Part of a small language model's weights.
Size: 9 layers, width 320, 5 heads of 64, vocabulary 16384, 16.7M parameters.
Training: a variant of Adam for these matrices, 732M tokens, 5581 steps.
Each number is 128 + 24 x the weight over its row's rms, rounded and kept within 0 to 255. Layers, rows and columns count from 0. The size above them is the row's rms in percent of the matrix's.

# layer 5 MLP up, 1280x320, rms 0.0536, rows 591-612, columns 160-319
size [105 115 102 112 105  91 101 121 109 112 109 101  94  97  97  93  88 106  84  98 100 109]
[[133 133 122 133 170 160 179 163 120 136 112 159 148 159 108 115 114 128 113 112 107  90 155 109 157 141 155 121 158 178 138 103 150 154 163 127 145 128 119 141  83 120 118 147 112 118 126 153 120 141 141 101 104 141  96 178 112 120 144 127 129 119 145  92  95 151 124 116 106 120 143 156 152 143 160  83 116 147 151 129 116 180 133 130 120 146 138  85  68 114 149 146 148 180 132 127 111 128 113 126 138 141 108 103 103 125 153 143 191 127  71 136 148 103 146 181 111 109  91 146 138 142 154 139 138  99 138 138 137 115 117 133  89 159 153 163 152 174 103 123 142  92 149 161 100 145 120  98 123 126  50 127 154 105 137 139 181 122 108 108]
 [158 128 142 100 130 156 131 119 123 150 128 135 146 102 111 147 131 140 121 139 118 144 103 123 133 128 135  80 130 166 107 161 170 151 142 129 131 135 136 101 115 122 115 100 119 150 154 114 135 133 101 148 120 124 146 108 139 108 156 102 148 104 113 167 191 162 198 156 130  81 103  89 103 176 109  94 123  90 131 158 123  90 141  98 168  99  93 158  82 140 123 136 122 119 162 121 155 129 128  90 139 126 155 143 158 132 109 166 120 148 100 157 109 161 148 142 156 123  84 152 108 158  98 135 125 112 122 122  72 137 159  86 113 115 136 115 106 155 144  86 135 110 149 138 110 121 153 112 134 122 133 145 101 112 161 147 181 196 147 120]
 [135 102 128 145 130 110 137 110 163 142 140 110 131 135 169 101  99 112 142 117 171 113 109 130 139 180 146 105 127 108 120 134 129 135 105 120 145 155 104 159 136 163 122 113  90 113 124 117 124 182 122 124 134 146 172 114  94  91 154 139 147 103 106 107 128 156 160 116  95 105 103 152 112 107 105 140 128 141 157 152 115 141 109 136 125 124 148 155 128 120 103 110 159 127 131 146 123 121 120 128 121  97 140 136 151  80 144 169 162 124 134  89 110 106 113  95  87 166 149 143 154 194 125 119  88 149 130 123  96 125 119 135 163 116 123 130 144 143 117 128 114 149 180 143 131 133 156 125 115 104 118 138 156 147 111 122 118 153  92  92]
 [153 158 135 141 163 133 136 148  89 160 144 134 157 125 122  95 119 158 126 128 116  99  99 144 129 160 127 110  85 112 141  84 192 162 160  84 130 143 143 132  97 156 127 102 123 140  99 182 130 145 109  77 123 132 110 143 141 105 128 140 161 130 125  94 103 167 171 140 135 131 140 115 130 141 124 118 152 142 127 112 132 118 118 126 142 151 139 117 114 107 128 140 135 153 127 158 107 113 139 116 114 148 158 128 111  98 131 122 131 118 129 164 140 136  84 106  84 117 147 168 126  81 164 190  78 130 165 138 146 122 155 139 114 149 122 156 117 145 133 107 128  87 113  98  71 116  77 134 131 135  76 155 132 137 122 153 108 117 137 156]
 [156 123 167 133 144 142 109 111 112 116 124 116 156 114  82 164 123 145 142 130 147 118  84 131 121 155 161 135  87 125 136 135 130 153 127 142 134 159  98 130 149 132 151  82 159 142 128 179 124 150 136 149 156 149 122 124 146 101 128 121 151 163 143 109 148 188 182  84 133 116 138 124 139 178 141 115 170 156  98 105  99 161  86 115 127 147 144 129  65 103 114 136 180 146  99 140 140 117 160 134 138 127 179 153 135 136 156 142 138 116 128 115 125 138 125 123 109 101 135 145 134  83 117 170 108 155 183 125 110  97 165 104 114 147  99 103 153  91 134 127 122  96 130 113 139 157  98 164 134 120 145 132 112 151 141 123 120 137 146 141]
 [ 95 159  80 198 121 128 134 125 135 137 141  96 150 132 166 160 130 146 124 110 136 117 148 143 147 163 120  89 126 147  72 131 148 156 113 150 151 128  89 115 144 111 135 110 113 113 140 125 144  84 133 162 136 119 120 125  59  91 101 106 108 107 128 137  92 125 151 120 149 163 176 145  90 138 126 138 131  83 151 149 122 141 120 149 139 130 153 136 130 122 111 143 139 120 141 141  98 142 123 148 123  77 121 113 139 138 119 120 172 103 124 128 107 159 143  84  85 196 108 113 138 118 151 127 169 120 137 106  87 152 101  76 119 133 181 133 135 150 109 169 125 162 134 122 118 139 104 115  99 145  81 144 111 130 113 126 138 166 129 104]
 [104 127 147 118 127 104 156 142  97 151  87 155 124 129 147 131 129  95 117 120 150 114 135 107 157 150 116 130  83 104 134 155 129 137 108 122 140 136 103 153  90 144 143 109 149  87 160 123 115 109 129 139 163 140 114 123 158 111 133  87 119 180  92 137 122  89 117 156 111 166 146 164 141 122 167 128 136 104 149  76 146  92 158 122 161 149 106 120 114 144 189 145 155 146 161 132 133 136 136  99 136 147 112 143 113 107 174  95 137 122 148 127 149 138 176 129 112 137 139 151 111 147 129 128 119 100 201 153 121 152 151 154  79 120 139 144 107 130 118 125 114 129 150 119 103 156 138 153 117 120 119 133 145  97 132 132 133 129 179 118]
 [105 110 133 176 117 124 167 116 114 137 140 106 131 183 115 147 112 132  99 145 132 127 136  89 116 180 141 121 132 163  74 137 147 127 110 160 152 149 133 128  87 143 132  98 121 143 106 169 123 153 156 149 122 128 112 126 114 123 148 140 140 110 111 102 125 147 116 102  84 130 144 158 131 123 127 105 123 115 137 136 108 149 129  88 125 182 135 109  85  97 186 145 180 120 132 160 162 128  94 129 132 100 128 117 119 135  99 122 105 129 166 145 139 185 129 109 116 103 164  96 117  99 137 134 158 119 136 110 166 134 135 120 151 167 120 149 121 175 128 140 112 132 117 107  94 153 113 145 151 115 117 134  80 140 155 132 175 115 194 141]
 [123 174  78 137 134 122 128 101 140 162 114 138  98  76 122 113  88  96 119 143 119 101 127 136 126 132 121 106 131 129  98 141 141 166 101  98 133 108 136 130 103 145 111  90 136 123 134 148 123 159 168 121 154 124 103 136 187 158 154 130 120 144 136  99 126 167 121 115 164 145 153 161  73 112 115 146 154 113 158 179 152 149 127  90 121 124 148 103 113 127 113 142 162 126 163 121  77 108 133 130 161 155 117 134 142 110 113 110 139 150 128 156 125 136  88 136 113 126 141 106 117 130 106  78  82 124 114 119 136 124 118 125 103 122 154 146 127 163 137 109 151 135 172 121 101  95 147 149 146 130 128 128  95  84 128 123 129 164 116 150]
 [195 132 163 134 108 124 146 141 123 131 131 134 129 126 117 140 152 140 163 116 107 102 132 140 116 143 147 176 116 140 141 135 117 156 121 135 152 160 133 165 133 135 123 133 127 102 172 120 128 109 114 116 166 124 145 117 143 102 135 135 120 146  88  98 177 158 155 132  88  96  76 106 104 171 111  98 143 164 177 128 112 102  81 125 133 122  74 105 115 144 137 137 129 177 136 152 141  88 141 106 157 102 166 152 122 129 121 150 157 153  88  97 115 198  63  60 122 134  93 110 106  88 117  83 106 108 127 116 107 125  92 138 131 149 128 118 168 109 150 148 130  77 119 115 134 144 138 135 159  89  89 123 140 111 141 132 140 128 105 120]
 [117  96 134 119 126 153 147 120 133 120  81 145 139 146  98 135 120 175 126 135  90 132 154 136 157 157  99 148 119 134 131 100 170 149 137 112 154 198 126  83 147 135 131 148 137 151 153 196  98 112 152 100 117  83 124 101 108  90 122  85 129 143 129 123 104 111 137  96 130 111 144 170 130 134 119  97 136 112 134 130 108  82 137 117 134 119 202 122 121 130 146 183 116 135 128 120 137 108 112 133 132 145 118 170 146 137 165 123 105 148 174 117 134 123 134 142 113 130 111 121 163 119 154 104 136 123 160 132 155 138 153 186 146 136 158  88 153 131 161 115 138 123 133 103  85 137 157  96 133 139 123  65 147 128 160 126 162 154 184 124]
 [121 158 183 128 121 152 149 151 108 164 118 116 131 165  99 106 139 136 156  96 107 116 134  78 143 139 139 103 114 153 124 145 127 132 101 120 153 124 142 112 120 111 184  91 168 115 126 160 117 143 173  76 135 100 131 131 146  92 114 151  87 128 127 156 153 100 161  88 134 126 110 181 107 149 134  91 159 149 120 122 123 128  68 165 112 129  99 144 105 131 161 153  96 192 118 132  82 135 140 125 157 145 157 153 166 116 146  82  78 148 103 170 117 202  61  89 109 105 130 142 141 128 141 112 125 176 148  95 139 151 140 114  84 152 135 116 139 117 123 128 127 102 133  93 102 151 115 141 144 142 143 157 130 121 122 109 131 190 158 131]
 [126  92 130 145 155 173 162 120 103  86 160 121 183  89 170  77 119 130 115 110 137 146  87 123 142 145 143 136 111 121 121 117 154 141 124 105 153 147 123 121 121 115 134 132 115 140  78 123 114 198  88 159 144 152 153 114 117 112 136 130 127 180 128 130 134 120 133 104 125 138 141 126 144 120 111 133 116 160 146 109 140 136  85 144 129 140 123 110 130 168 133 172 140 130 148 142 166 125  84  94 143 143 123 117 147 117  98 138 114 134 112 151  84 119  99 114 120 139 109  83 125 100 137 143 102  99 118 133 128  59 111 124 152 159 171 135 166 139  99 147 159 133 179 140 115  92 154 121 135 120  80 150 102 137  85 108 156 140 110 109]
 [134 112 148 107 149 113 139 101 144 149 149  92 120  89 130 112 155 126 150 172  85 124 168  78 129 129 171 133 149 106 114 126 136 163 129 109 126 128 100 127 157 173 138  93  87 166 109 160 155 181 120 153 146 153 138 125 141 114 107  85 114 155 158 125 130 107 115  99 130 143 123  89 126 149 135 131 130 102 123 121 105 137 154 128 100 177 137 164 153  79  87 122 147 118 144 142 143 150 148 193 140 145 120 137  95 135  99 152 123 130  84  95 130 118 138 107 118 160 135 138 120 123 148 131  70 125 142 118 107 146 162 135 108 124 165 103 109 124 160 120 138 147 132  95 163 124 152 135 116  41 125 128  86 144 117 120 123 154 136 102]
 [120 159 156 127 131 134 154 124 164 133 129 104 130 139  90 115 138  87 112 118  69 105 140  95 174 126 135 156 102 133 134 168 147 130 140 125 146 117 131 135  97 135 126  96  66 106 131 129 117 109 102 140 158 130 120 170 119 108 146 129 142  88  92 112 117 168 167 153 161 132 154 106  83 128 153 128 140 134 135 166 115 139 119 173 172 150 145 113 132 127 114 157 111 138 139 139 146 157 131 144 109  96 138 117 127 138 112 132 185 149 170 102 172 151 131 147 127 183  81 150 117 167 142 151 133 118 147 116 120 114 124 146 115 127 120 160 150 131 152  89 110 136 143 144 154 193 133 150 117 159 122 164 148 143 124 148  92 127 133 158]
 [121 137 157  99 140 106 120 146 137 148 175 146 173 134 102 125 142 140 108 106 154 112 128 149 135 135 152 140 105 132 136 163 156 139 121 142 148 135  83  85 182 125  84 140 125 151 152  89  91 113 147  59 146 153 105 188 117 145  96 120 157 145  81 133 120 116 148 174 144 115 163 153 135 111 104 117  88 119 118 113 132 117  90 133 164 122 120  98 157 123 104 149  98 165  93 138 155 120 160 141 151  94 107 103 163 132 140 137 160 191 147 118 140 112 135 143 134 122 155 122 136 171 136 121  98 164 112 113 143 110 179 138  91 122  99 126 153 106 148 117 181 144 102 118 170 131 137 137 132 170 153 133  99 142 120 141 101 114 137 109]
 [139 118 113 147 155  98 129 119 152 138  94 157 103 167 110 129  99 119 115 146  78 130 180 125 154 133 108 127 109 131 176 148 130 124 108 150 178 122 122 135  63 135 111 157 123  93 144 144 125 152 148 103 110 129 119 137 109 161 103 175 143 190 129 106 149 115  92 143 114 154 158 175 124 128 166 109 127 101 136 120  93 118 116 139 135 163  99 122 118  96 181 133  97 112 176 194 127  74 146 151 146 148 104 105 139 136 118 145  99 155 120 124 171 120 152 176 121 101 135 103 103 175 177  88 137 111 120 129 148 106 118 147 134 136 111 137 132 137 142 151 137 126 138 151 108 121 133 168 116 115 122  78 176 126 134 144 145 102 106 139]
 [129 117 165 131 115 142 156 142 151 135 122 127 134 113 126 136 132 142 151 110 128  99 112 129 137 166 183 140 132 127  89  89 145 123 121 143 175 125 115 149 134 125 124  97 124 137 114 157 108 169 102 105 125 181 121 161 126 128 102 107 100  79 106  97 101 132 143  94 125 175 190 129 160 173 141 145 124 128 114 136 104 165  99 141 157 175 168  91 121 104 121 134 111 115 112 177 134  95  98 130 120  97 102  91 157 113 100 167 110 162 131 122 109  94 108 129 104 131 166 148 147 131 157 158 116 125 126 112 114 129 117 119 139 139 184 130 143 148 131 120 139 156 112 104 114 134 131 146 145  78  82 137  90 122 217 120 142 165 143 133]
 [129 117 115 104 141 102 123 140 152  86 169 125 101 114 113 152 107 154 129 121 129 114 160  85 107 143 121 132 109 123 129 143 107  91 132 149 163 141 110  93 172 144 155 115 125 140 109  95 129 112 128 113 121 139 157 126 149 125  74 124 112 152 106 117 136 144 122 117  95 139 155 126 112 169  91  83 158 129 147 151 123 114 110 109 114 156 131 105 127 117 169 174 132 121 156 161 174  89 167 148 147 123 135  85 109 142 141 202 137 128 106 115 141 156 135 148 142 167 147 143  96 157 119 123  81 107 116 132 100 143 132 113 149  96 145 145 164 142 130 119 143  88 137 138 136 107 164 162  98 102  94 147 100 109 154 124 171 136 102 143]
 [130 139 140 113 150 139 141  80 136 102 181  98 127 120 109 152 112  98 127 129 125 122 114 156 140 126 157 169 144 131 108 143 142 176 116 112 139 128  80 112 143 149 156 114 147 164 137 153 116 150 123 147 130 155 142 116 131 112 119  91 152 166 185  93 166 100  87  85 128  91 103 138 135 173 123 129 133 102 128  85 140 126 111 146 122 124 152 109 145 116 106 130 153 102 100 141  97 126 178 168 134 130 160 129 123 116 175 123 168 135 135  97 121 120 159 103  91 120 134 129  82 143 160 141 102 141 164 111 143 142 117 135 118 102 127  91 118 166 135 161 139 161 123  69 148 120 157 160  98 102 130 123 146 182  96 106 122 160 111 109]
 [115 120 115 131  99 153 162 157 174 117 157 133 108 160 143 129 111 117 125 135 172  87 109 106  92  92 151 148 142 135 113  88 142  98 125  99 138 135 151 195 130  96 115  89  98  97 101 106 128 117 123 101 123  98 149 112 128  99 182 156 149 133 139 144 147 120 159 144 153 126 139 175 132 130 146  82 177  92 138 145 163 125 123 131 113 148  81 114 121 102 142 127 118 118 147 127  77  92 151 123 122 103 146 111 105 113 132 114 104 160  96 135 128 141 121 104 123  93 135 165 108 116 133 142 147 149 100 164 128 161 110 130 140 133 106 123 144 147 131 135 122 113 144 130 125 141 158 148 102 107 157 122 141 100 148 118 133 144 154 197]
 [132 130 150 118 161 125 123 143  99 164  96 170 164 113 128 177 131 132 148 145 125 164 142 119 126 138 142 149  77 109 122 109 159 136  95 144 138 100 139 104 106 142 101 107 113 153 122 135 167 112 135 165 134 114 130 135 131 140 115 155 155 104 126 134 120 139 157 120 137 138 114 110  93 128 121 116 147 122 170 115 110 133 166 112 142 135 133 105  90 132 167 159 119 185 117 107 150  90 116 111 143 166 179 118 108 133 162 155 129 109 138 166 145 157 161 121 137 106 119  97  83 115  95 139 146 141 163 102 133 119 142 126 155  87  66 147 131 160 162 140 111 108 123 121 109 145 137 135 155 150 131 161  99 136 150 142 168 128 101 113]]
# layer 5 MLP down (transposed), 1280x320, rms 0.0476, rows 591-611, columns 160-319
size [109 121 103  91 118  91 106 134 101  96 109  90  87  95 115 100  99 113  94  98  96]
[[117  97 129 169 112 160 115 122 122 154 123  82 113 117 100 155 148 133 107 101 129 123 134 118 119 101 146 133 108 158 155 152  98 155 116 131 159 121 119 131 150 128 124  97 111 114 123 148 108 120 106 142 102 140 117 155 123 189 154 124  99  96 124 151 157 169 142 119 114 139 127 144 162 150 139 104 135 105 123 122 151 135 112 169 114 168 132 106 138 152 122  89 159 166 123 152  93 117  89 117  98 122 105 123 105 114 134 138 101 137 126 156 106 168 131 107 111 134  81 125 188  90 132 115 119 150 121 116 109 152 138  82 122 157 126 136 126 125 151 148  89 124 136 143 113 132 143  96 155 147 112 102 153 164 159 138 102 128 191 127]
 [144 113 113 143 193 166 133 156 124 130 127 141 136  96 110  98 136 135 149 151 126 151 116  93 141 106 139 111 127  87 169 147  90 173 140 125 132 123  85 107 107  84 113 121 161 163 130 120 137  74  89 113 116 142  72  93 161 131 176 120 151  94 144 125 131 121 170 146 117 110 146 121 143 100 141 157 141 124 157 108 128 147  85  88 142 136 109 113 127 134 152 146 117  97 136 159 149 106 139 137 129 171 154 119 150 127 150 125 144  98 147 132 136  77 125  90 146 144 118 167 128  97 168 109 133 122 112 191 140 122 108 120 114 151 180 134 111 145  90  79 120 119 110 174 138  98 164 134 138 142 132 165  96 115  98 159 123 112 122 136]
 [158 140 160  95 120 161 118 183 131  80 122 124 140 109 137 146 103 167 128  76 136 135 119 145 151 120 142  91 112 140 139 142 122 119 113 139  63 152 166 145 110 128 136 112 105 106 140 131  83 135 122 154 111 141 122 142 153 137 166 103  66 138 110 111 130 109 180 153 114 131 152 123 153 119 110 120 120 126 118 128  82 122 114 138 151 100 150 122  95 116 147 102 130 111 129 129 141 118 128 142 168 135 108 101 119 133  97  94  90 129  99  91  90 145  97 111  83 123 146 158 121 147  96 141 139 144 146 135 134 140  95 141 112 166  96 101 128 123  72 149 168  98 158 148 137 162 106 139 123  88 182 157  76 161 116 146 125 121 135  79]
 [119 129 109  90 107 138 131 100 168 106 115 133 110 106 129 131 129 116 103 116 127 149 101 113 138 136 135 132 141 133 156  98 134 144 138  76 145 110 114 114 121 101 119 103 117 113 143 136 125 102 128 107 123 106 123 115 115 105  74 114  76 110 143 121 153 131 126  97 108 120 104 180 129 140 111 107 171 109  90 145 128 110 112 146 104 174  91  86 142 115 122 168 112 131 152 147 153 135 137 141  95 108 114 120 140  98  86 147  91 124 107 111 162 124 118  90 111 148 122 132 103 121  88 121 139 154 141 123 127 150 144 144 140 137 125 141 139 135 126 150 149 113 121 156 118 144 170 137 105  98 122  76 134 129 140 203 127 148 107 119]
 [107  89  93  94  89 143 123 119 161  99 145  81 131 126 154 112 148 154 101 122 148 140 121  90 169 161 135 145 161 131 122 147 146 135 161 130 158 123 127 135 130  80 143 129 111 162 126 126 131 138 129 121  87 119 107 122  84 165 104 125 142 131 111 104 133 138 129 150 155 124 131 147 106  90 156 153 116 147 145 138 147 127 124 157 143 134 102 131 120 123 107 127  89 113 105 114 103 155 132 139 135  85 124 132 142 104 161 133 137 133 101  80 148  86  83 140  82 125 133 144 155 142 140  95 135 148 107 120 111 131 121 119 145 118 152 133 161 120  97 127 138 144  96 124  87 135 152 116 125 156 152 147 119 150 113 133 116 154 138  95]
 [110 163 141 129 144 119  96  59 152 138 147 108 110 126 111 155 148  81  94 121 121  90  81 122 111 122  99 153 119 177 106 149 120 147 158 154 114 149 126 113 149 129 118 138 146 152 143 169 159  91 148 117 139 108 128 135 150 109 141 100 118  83 124 156 145 164 120 100 121 128 114 122 129 137 152 151 144 115 111 167 137 125 155 138 120 152 130  91 100 145 106 140 124 168 106 129 111 107  93 115 140 108 139 112 129 153 115 128 124 135 117 126  93  89 123  80 153 109  94 137 107 107 145 111 118 139 113 118 109 118 157 138 119 142 174 107 142 125 167 159 150 109 160 159 121 115 104 152 104 129 106 172 114 170 118 115 111 160 145 139]
 [124 174  88 164 137 109  99 131 116 126 175 120 165 156 100  92 102 149 140 119 105 110 149 145 111 112  98  97 161 115 148 126 121 168 118 140 107 146 143 119 143 114 134 126 129 161  71  91 135 102 110 124 131 153 148 172 165 137 117 151 139 101 123  98 109 150 128  90 134 115 100 139 120 112 131 116 114 164 126 135 105  96 103 147 123  69 119 118 188 108 127 111 114 121 132 105  91 134 120 138 131 108  98 143 153 107 142 134 144 187 145 149 158 191 112 109  75 125 123 106 150 124 143 115 120 127 112  94 135 118 129 124 157  52 138  90 126 141 148 146 190 148 126 107 179 106 125 126 106 120 110 125 133 128 123 114 119 128 138 132]
 [139 110 171 101 151 157 162 144 154 114 135  91 121 104  89 156 140  98 121 108 172 111 115 111 115 158 137 132 145 138 102  93 116 150 127 126 164 145 120 164  91 148  97  76 119 124 147 131 155  93 170 141  97 156 105 147 131 142 126 123 104  82 119 138  89  97 139 101 110 140  84 137 159 125 128 153 117 100  86 143  97 158 119 152  87 172 121 106 137 141 154 101 152 113 157 164 136 143 111 120 128 151 117  74 137 123 103 105 107 135  99  71 145 142 109 134 100 133 118 133 163 127  82 109 138 130 125 150  96 119 113  88 118 127 105 144 132 164 133 143  89 113  84 124  65 157 132 130 168 120 135 133 138 149 153 118 170 133 133 133]
 [131 135 127 144 116 134 110 104 142 110 114 121 103 139 151 158 139 113 124 126 136 139  92  91 138 102 118 158 110 118 102 147  97 103  90  42 134 145 113 111 131  99 133 129 173 147 160 153 118 123  87 117 161 117 116 129 109 123 103 111 146 111 140 133 137 146 148 135 139 125 116 114 170 121  65 139 101 109 137 142 149 177 122 147 145 186 105 155  89 119 110  71 150 134 155 129 143 104 139 111 167 134 152  91 104 161 130 192 104 119 150 139 120 122 127 124 125 143  87 131 105 113 154 168 100 125 120 143 167 137 115 110 132 158 108  63 125 152  91 111 140 133 102 134 166 126 116  87 144 132  91 104 134 128 124 128 136 153 147 153]
 [103 128 125  90 115 176 160 116 108 111 140 149 122 103 155 126 158 118 107 126  89 110 138 132 167 107  85 137  99 136 135 140 111 166 112 124 112  52  89 120 111 139 128 129 103 148 119 120 154 164 131 115 128  90 105  96 193 131 173 102  90 145 154 145 115 133 116 114 143 119 164 113 139 145 158 100 109 136 102 148 152 177 159 111 110 174 125 105 115  97 168 106 121 118 118 112 108 136 166 128  90 116 104 137 123 107 137 103 133  95 166  74 129 132 128 119 144 115 124 136 102 151 124 139 139  64 187 135 150  69 119 145 143  82 106 105  69 164 130 137  81 149 107 114 114 150 151 127 118 143 127 113 132 157  96 155 136 134 110 114]
 [135 133 143 159 128 157 123 130 127 161 138 103 127 147  90 124 154 130 146 152 132 115 148 143 152 116 112 159  91 142 103 118 107 162 110 135 120 149 139  97 143 127 144 122 120  98 142 143 147 121  85 134 142 122  88 184 118 109 130 143  99 152 106 139 109 129 132 105 130 156 117 104 187  90 114 142  96 112  99 124 108 164 137 150 137  89 151 137 130 116  68 114 111 112 134 155  92  92 120 131 126 144 153 121 124 150 125  81 130 116 115 203  92 138 154 136 136 127  66 119 117  91 154 152 149 137 192 100 125 130 137 170 119 141  99 167 120 113 121 120 119 128  89 150 161 124  97 140 117 152 130  90 100 131 163 107 167 133 136 151]
 [136 105 106 139 110 105 104 111 112 101 161 100 138 106 162 106 146 109 154 138 152 156 103 139 147 137  85 124  73 123 152 112 153 144 110 134  87  78 144 127 135 124 132 118  78 139 128  94 137 147  98 123 128 118 122 147 152 111 113 144 127 125 103 137 117 116  63 128  90 138 127 132 150  97 129 154 100 115 135 137 154 112 113 134 155 132 138 119 134 128 130 107 103 129  71 106 157 139 119 139 116 135  86 162 157 125 170 131 133 130 107 161 122 141 187 115 136 141 137 127 112 122  83 136 137 120 115 140 160 109 164 175 121  70 128 122  97 104 137 127 152 130 137 156 137 113 180 157 119 123 166 146  87 119 122 157  91 123 116  78]
 [119 158 150  93 105 105 162 154 104 125  94 169 150 151 148 130 113  88 129 137 141 162 163 171 130 140 151 107 129 118 111 110 133 147 135 108 146 140  97 123 153 152  85 175 129 144 170 143 114 123 120 139 111 109 109 153 140  92 100 141 109 154 116 116 101 134 102 169 169 117 140 153 138 113 148 110 155 136 166 168 106 151 135 162 135  99 142 111 131 133 126 129 137 153 133 136 124  75 152 169 130 113 119 133  73 135 113 134 167  99 137 104 114 100 124 131 149  95 126 100 134 162 130  96 127 127  97 146 143 195 125 125 161 106 126 114 123 114 123 110 112 129 161 141 132 120 124 108 132 125 128 131 122  84 102 140 132 124 168  86]
 [158 127 124 129  96 138 167 146  80 107 174 199 106 109 120 109 133 124 114 147 118 146  92  94 135 113 150 134  64 123 156 145  98 119 149 141 131  87 164 125 128 169 148 114 128 131 114 121 109 131 158 122 135 157 158 133 123 155 116 131 127 107 112 101 179 155 137  99 153 127 138 173 153 124 100 195 153 166 159 168 131  72 137 122 132 155 144 137  87 157 131 158 159 147 150 122 133 121  99 154 140 130 130 128 104 136 143 142 110 119 136 157 128 133 117 103 182 122 138 117 141 137  82 115 127 103 114 124 118 155  97 117 146 107 113 152 112 124 126 155 134  96 124 107 135 130 117 155 147 110  95 148 141 120 168 116 116  98  83 141]
 [151 135 109 140 116 132 106 137 113  86 165 110 154 111 145 130 116 117 116 123 156  98 122 127  75 124 150 138 126 168 115 108  77 115 116 136 139 145 130 165 147 123 101 120 148 143  85 140 103 156  92 139 163 129 142 146 128  99 179  95 131 138 165  91  93 148  98 114 133 109 134 145  99 110  72 134 132 164 122 110 134 105 128 119 130 124 149 175 101  99 156 120  94 128 139  88 198 117  98  96 103 159  91 145 151 121 129 190 120 147 107 166 134  92 109 174 135 127 140 151 167 117 141 133 127 126 113 110 109 121 127 111 160 109 131 146 150  96 104 131 124 147 118 136 136  90 117  97 144 134 123 134 126 132 164  97  82 131 162 151]
 [125  94 110 105 139 152 176 111 139 159 133 103 109 121 132 165 115  94 131 142 148 143 134  74 163  70 117 134 115 138 135 143 122 154 137 106 132 127 165 142 135 138 116 157 129 115 124 126 129 120 112 162 127 112 127  87 116 145 137 120 146 123  96 145 117 104 132 109 107 114 112 140 120 181 146 127 157 139 149 138 182  99 102 160 129 146  92 151 119 137 127 102 146 136 139 135 133  91  87 110 114 152 119  97 128 132 157  93 120 143  97 178 130 175 112 111  96 151 135 134 104 121 138 136 153 102 139 128  95 144  95 122 142 127 140  87 164 145  91 122 109 107 160 151 116 118 121  80 108 123 147  79 171 110 156 125 149 121 126 121]
 [115 126 136 119 128 184 107 144 168 120 157  48 125 151 148 127 157 128 150 136 130 127 145 140  95  96 154 140 141  91 101 102 104 151 116 122 136 101 133 173 129 164 127  62 109 115 138 129 137 151 111 125  93 135 161 133 119 120 152 101 165  80 104 103 120 118 152 131 153 131 116 105 152 123 108 138 103 143 125 139 189 145  80 118 140 141 152 108  81 151 138 103 155 127  66 114 107 141 142 128 115  90 130 114 126 144 102 147 159 143 144 114 132 167 104 115  94 149  96 118 151 121 104 155 126 175 146 155 137 127 123 135  84 134 158 123 128 106 124 140 113 158 122 107 131 142 136  92 170 109 133 140 129 143 115 107 133 120 174  88]
 [ 73 135 110 103 112 104 156 116  92 162 122 145 139 159 120 144  96 133 130 154 131 150 149 137 139 152 107 133 198 150 117 141 120 129 123  71 125 129 124 143 112 149  87 139 136 105 159 112  91 119 106 131 145 112  95 101 135 161 107 103 108 120  93 116 110 137 132 107 136 123 168 105 147 170 112 109 120 132 130 131 135 104 133 122 140 105 159 150 100 122 132  93  75 142  96 147 126 149 149 100 127 152  98 111 130 122  96 152 120 116 140  82 114 161 123 148 163 133 158 131 115 125 113 152 131 105 113 128 133 162 156 101 102 146 128 125 166 119 113 148  68 135  99 140  96 126 144 111 112 134 120 160 103 111 116 152 153 164 157 164]
 [140 151 137 136 149 153 137 108 110 167 151 130 152 140 140 137 165 146 101 140 111 142 134 151 197 113 137 166 107 115 124 164 105 142 124  97  75  96 184  84  96 133 109 122 157 149 143 143 101 119 147 147 102 135 113 139 105 112 132 138 127 133 161 147 172 113 174  96 124 132 116 127 105 121 110 148 132 133 117 162 144  97 153 141 120 111  93  84  97 109 114  94 119 158 103 156 124 126 122 128 172 117 146 129 149 133 106 114 102 140 105 139 122 148  91  85 118 127 144 117 118  97 163 153 177 140 165 112 114 111 130 100 101 120  96 122 150 143 130  85 123 104 143 158  88 120 108 110 137 174 157 137 122 145 120 142  99  98 161 123]
 [100 117 133 113 124 176 164 130 130 115 118 126 164 156 163 114  84  94 126 150 115 135 123  98 109 148 117 157 137 130 156 173 114 163 116 108 141 147 116 146 119 163 134 131 123 179 109 103 107 170 150 120 118  97 146 129 125 113 136 105 137 119  98 128  84 102 137 124 109 146  99 149  72 116  51 130 102 155 130 135 150 131 130 124 123 118 106 125 113 172 142 132 169 100 101 161 137 112 118  98 132 150 182 121 191 134 145 149 151  97 153 120 118 104 133 107 138 151 120  91 169 120 125 164 150 102 124 147 143 143  86 122 137 111 118 120 114 151  92 168 110 188  99 114 109 122 149 165 115 137 146 154 145 160 136 166 139  91 128 140]
 [107 146 101 108  99  76  73 135 103  92 126 121 139 141 119 112 157 102 166 150 146 132  99 119 123 148 130 153 141 155  89 121 117 168 137  90 122 128 124 110 123 145 156 138  99 140 101 134 151 147 132 128 144 138 168 135  95 157 132 133 164 134 151 105 140 124 166 145 161 186 182  82 145 126 120 134 129 118 147 119 172 144  69 117 140 122 162 116 146 146 133  93 142 115 133 107 124 116 135 161 148 126 101 161 150 177 114 137 137  90 152 146 155 140  99 140  88 138 103 131 141  94 133 124 139 121 102 122 106  93 132 129 146 140 101 152 126 132 140 131 147 119 152 137 123 118 132 162 162 103  99 100 129  76 115 146 128 112 137  89]]